config = dict(
    hidden_size=192,
    num_key_value_heads=3,
    head_dim=64,
    norm_place='pre',
    qk_norm=False,
    init='normal',
    learning_rate=0.00848,
    weight_decay=0.0,
    decay_fraction=1.0,
    final_lr_fraction=0.0,
)
Each number is 128 + 24 x the weight over the matrix's rms, rounded and kept within 0 to 255. Layers, rows and columns count from 0.

# layer 5 MLP down (transposed), 768x192, rms 0.052, rows 760-767, columns 0-95
[[ 95 148 104 117 101 160 121 149 114 110 129 129 120 154 125  98  84 101 112 142 176 115 121 138 107 141 143 183 182 138 102 139 153 106  93 137  84 136 122 159 116 121 130  76 138 138 125 140 134 108 128 124 105 147 124 105  91 171 120 112 115  93 128 116 187 144 123 121  97 132 134 108 146 130 154 150 136 101 139 130 147  96 118 103 118 134 117 118 124 118 120 109 134 122 136 117]
 [140  72 115 101 138 143 151 166 119 111  99 140 142 139 120 136 126 135 142 140 157 186 145 121  66 110  81 161 143 137 110 169 117 171 108 163 134 151 132 147 160 188 138 167 102  87 133 157 164  97 161 100 124 108 162 135 152 133 100 141 132 116 126 127 126 177 117 118 155 113 126 136 105 120 133 139 163 159  92 149 129 162  70 148 110  88 110 109 155 124  72  93 145 157 128 105]
 [145 160 106 120 135 128 131 159 110 120  88 124 100 118 155 155 156 154  72 129 129 125 134 120 109 115 154  77 148 148 161 136 135 168 144 138 126 129 140 151 128  81 112 127 151 125 130 106 120 142 143 177 163 153 144  80 156  91 107 136 113 158 146 135 131 102 117  86  83 162 114 137 145 164 141 121 156 106 116  89 111 126 160  48 101 126 101 147  88 109 137 105 117 123 129 117]
 [129 127 125 155 137 134 132 105 130 137 164 114 150 117 129 117 137 136 163 142  95  25 189 141 122 155 104 117 142 125 156 131  77 103 121 151 142 160 131 121 116 128 135 145 146 115 106  95 123 122 146 123  84 154 171 178 169 107 157  93  95  34 118 131 125 153 127 100 139  55  63 105 132 156  54 124 143 121 112 121 185  99 126  98  97 139 176 123  88 111 136 105 132 126  94 174]
 [159 114 166  75 139 130 145 132 133 160 110 109 175 109 112  78 135 174 114 151 126 125 165 122 126 103 137 143 139 128 153 135 150 148 140 134 139  95  89 138 109  89 125 121 175  97 112 121 143 126 120 147 191  69 153 106  96 122 132  98 114  80 107  88 114  97  96 125 162 182 147 115 152 106 108 132 124 157 112 128 116 154 126 145 138 156 174  94 132 175 126 158  68 130 136  97]
 [133  86 136 131 119 115 151 151 108 121 134 127 126  99 132 128 132 140 124 133 133 174 125  92 128 158 135 101 190 138 130 133 142 146 167 148 179 133 131  97 117 124 139 126  89 108 125  94 134 125 124 116 121 152 127 100 167  91  96 145 139 149 103 152 118 162  84 158 121 156 176 151 127 132 127 171  82 121 102 136 142 141 105 107 142 134 142  72 155 141 129 112 110 113 134 135]
 [132 107 118 167 142 131 123 124 131 121 132  68 111  99 117 108  91 117 150 149 111 191 145 123 129 114 139 119 142 125 130 141 116 109 131 133 102 155 101 159 154 123 151 155 152 159 127 143 145 136 114 145 102 111 119 118 128  97 101 122 120 149 136 149 125  96 122 149 132 168 119 115 131 120 134 141  82  99 139 122  82 136 123 122 151 145 123 115 118  98 108 141 137 142 133 156]
 [110 168 152 136  95 147 129 136 139 128 138 144 139 113 128 105 150 114 140 138 114 151 127 123 160 136 127 142 133 144 141 128 118  88 141  80 124 111 158 131  84 157 162  93 130 163 109 115 129 103 150 123 154 146 127 128 153 186 157 132 127 104 116  93 143 115 101 128  43 137 145 137 154 160 114 126 137 138 132 149  94 161 161  86 116 153 114 140 180 112 142 103 118 148 123  95]]
# layer 5 MLP up, 768x192, rms 0.052, rows 761-767, columns 0-95
[[ 89 120 160 106 126 143 155 117 152  79 120  77 128 130 102  89 164 102  79 112 124 131 113  92 129 137  88  43 144  87 143 123 132 121 109 112 106 113 121 181 124 138 118 109 130  61 156 126 103 152 142 150 108 101  84 113 147 102 133 142 127 156 165 108 115  99 118 156 145 151 109 128 163  98 112 153  99  85  72 144  89 117 145 115 116  78 113 138 111 132 158 147 165 138  88  90]
 [120 104 147 119 121 134 133 162 143 112  82 138  83 105 139 155 146 167 114 159 123 136 145 103 123 144 164 162 161 143 137 131 127 128 101 142 113 141 166 144 180 154  94 137 139 101 160 106  95 150 161 122 138  96 124 114 118 103 108  81 147  87 136 108 119 123  95 156 109 154 123  82 161 136 147 161 147 111 149 177 126 109  92  61 141 112 124 162 124 115 147 105 139 113 123 105]
 [126  82  98 153 145  99 114 102 142 130 177 138 137 111 120 142 129 142 141 166 137 131 102 153 128 122 132 102 129 122 140 119 121 146 102 107 130 145 144 127 114 121  91 107 128 109 117  86 134 113 126 142 109 108 122 166 156 141  83 138 122  86  78 146 134 121 134 104  87 107 122 120 134 113 121 107 126 118 119 107 137 114 110  81 152 127 118 123 112  99 150  79 129 112  88 190]
 [116 118 132  93 106 126 114 141  91 115  99  85 152 136 155 161 169 130 143 120 120 107 156 193 121  92 114 169 137 134 148 136 193  87 147 128 115 123 102 105 152 131 117 141 154 146 133 100 192 103 149 119 114 130 128 147 151 113 150 131 115 113 116 120 101 102 168 168 132 179 113  97 129 109 177 112 136 172 135 100  92 142 118 160 131 134 146 133 122 125 180 117  98 142 137 127]
 [116 131  97 100 119 131 162 103 114 180 117 141 189 147 146  69 154 176 166 146 158 131 129 124 147 189 138 135 131 123 143 152 134  77 150 124 156 104 178 124 103 137 111 157 110 137 114 115 149 101 103 120 109 106 106 170 104 167  97 143 145  90 110 142 141 169 126 140  89 134 132  95 152 105 154 148  95  99  96  93 118 181 135 157 168 153 127 107 140 176 117 104  86 129 123 137]
 [101 151 117 142 158 170 132 150 143 122 106 135 135 105 122 148 149 147 173 107  82 115 146 104 108 135 169 106 101 139 136  91 105 137 120 140 137  75 125 132 103 126 103 153 113 130 166  92 118 130 109 111 152  95  99 114 147 127 122 150 114 142 110 144 125 131 126  85 194  94 117 125 142 134 160  79 125 140 143 128 164 129 164 116 121 135 131  96  91 149 147 162 130 136 130  98]
 [111 128 156 142 132 121 135 117 139 143  89 150 138 149 150 105 123 141 146 144 116  89 111 129 124 112  57 111 121 110 116 119  81  82 139 113 129  86 164 148 109 157 106 110 143 141 141 117 152 119  99  95 110  90 114 116  72 137 118 169 112 115 121 121 123  66 105 165  98 117 131  98 123 134  95 128 125  93 143 126 128 157 131 135 142 122  90 123  93 127 171 110 144 139 142 163]]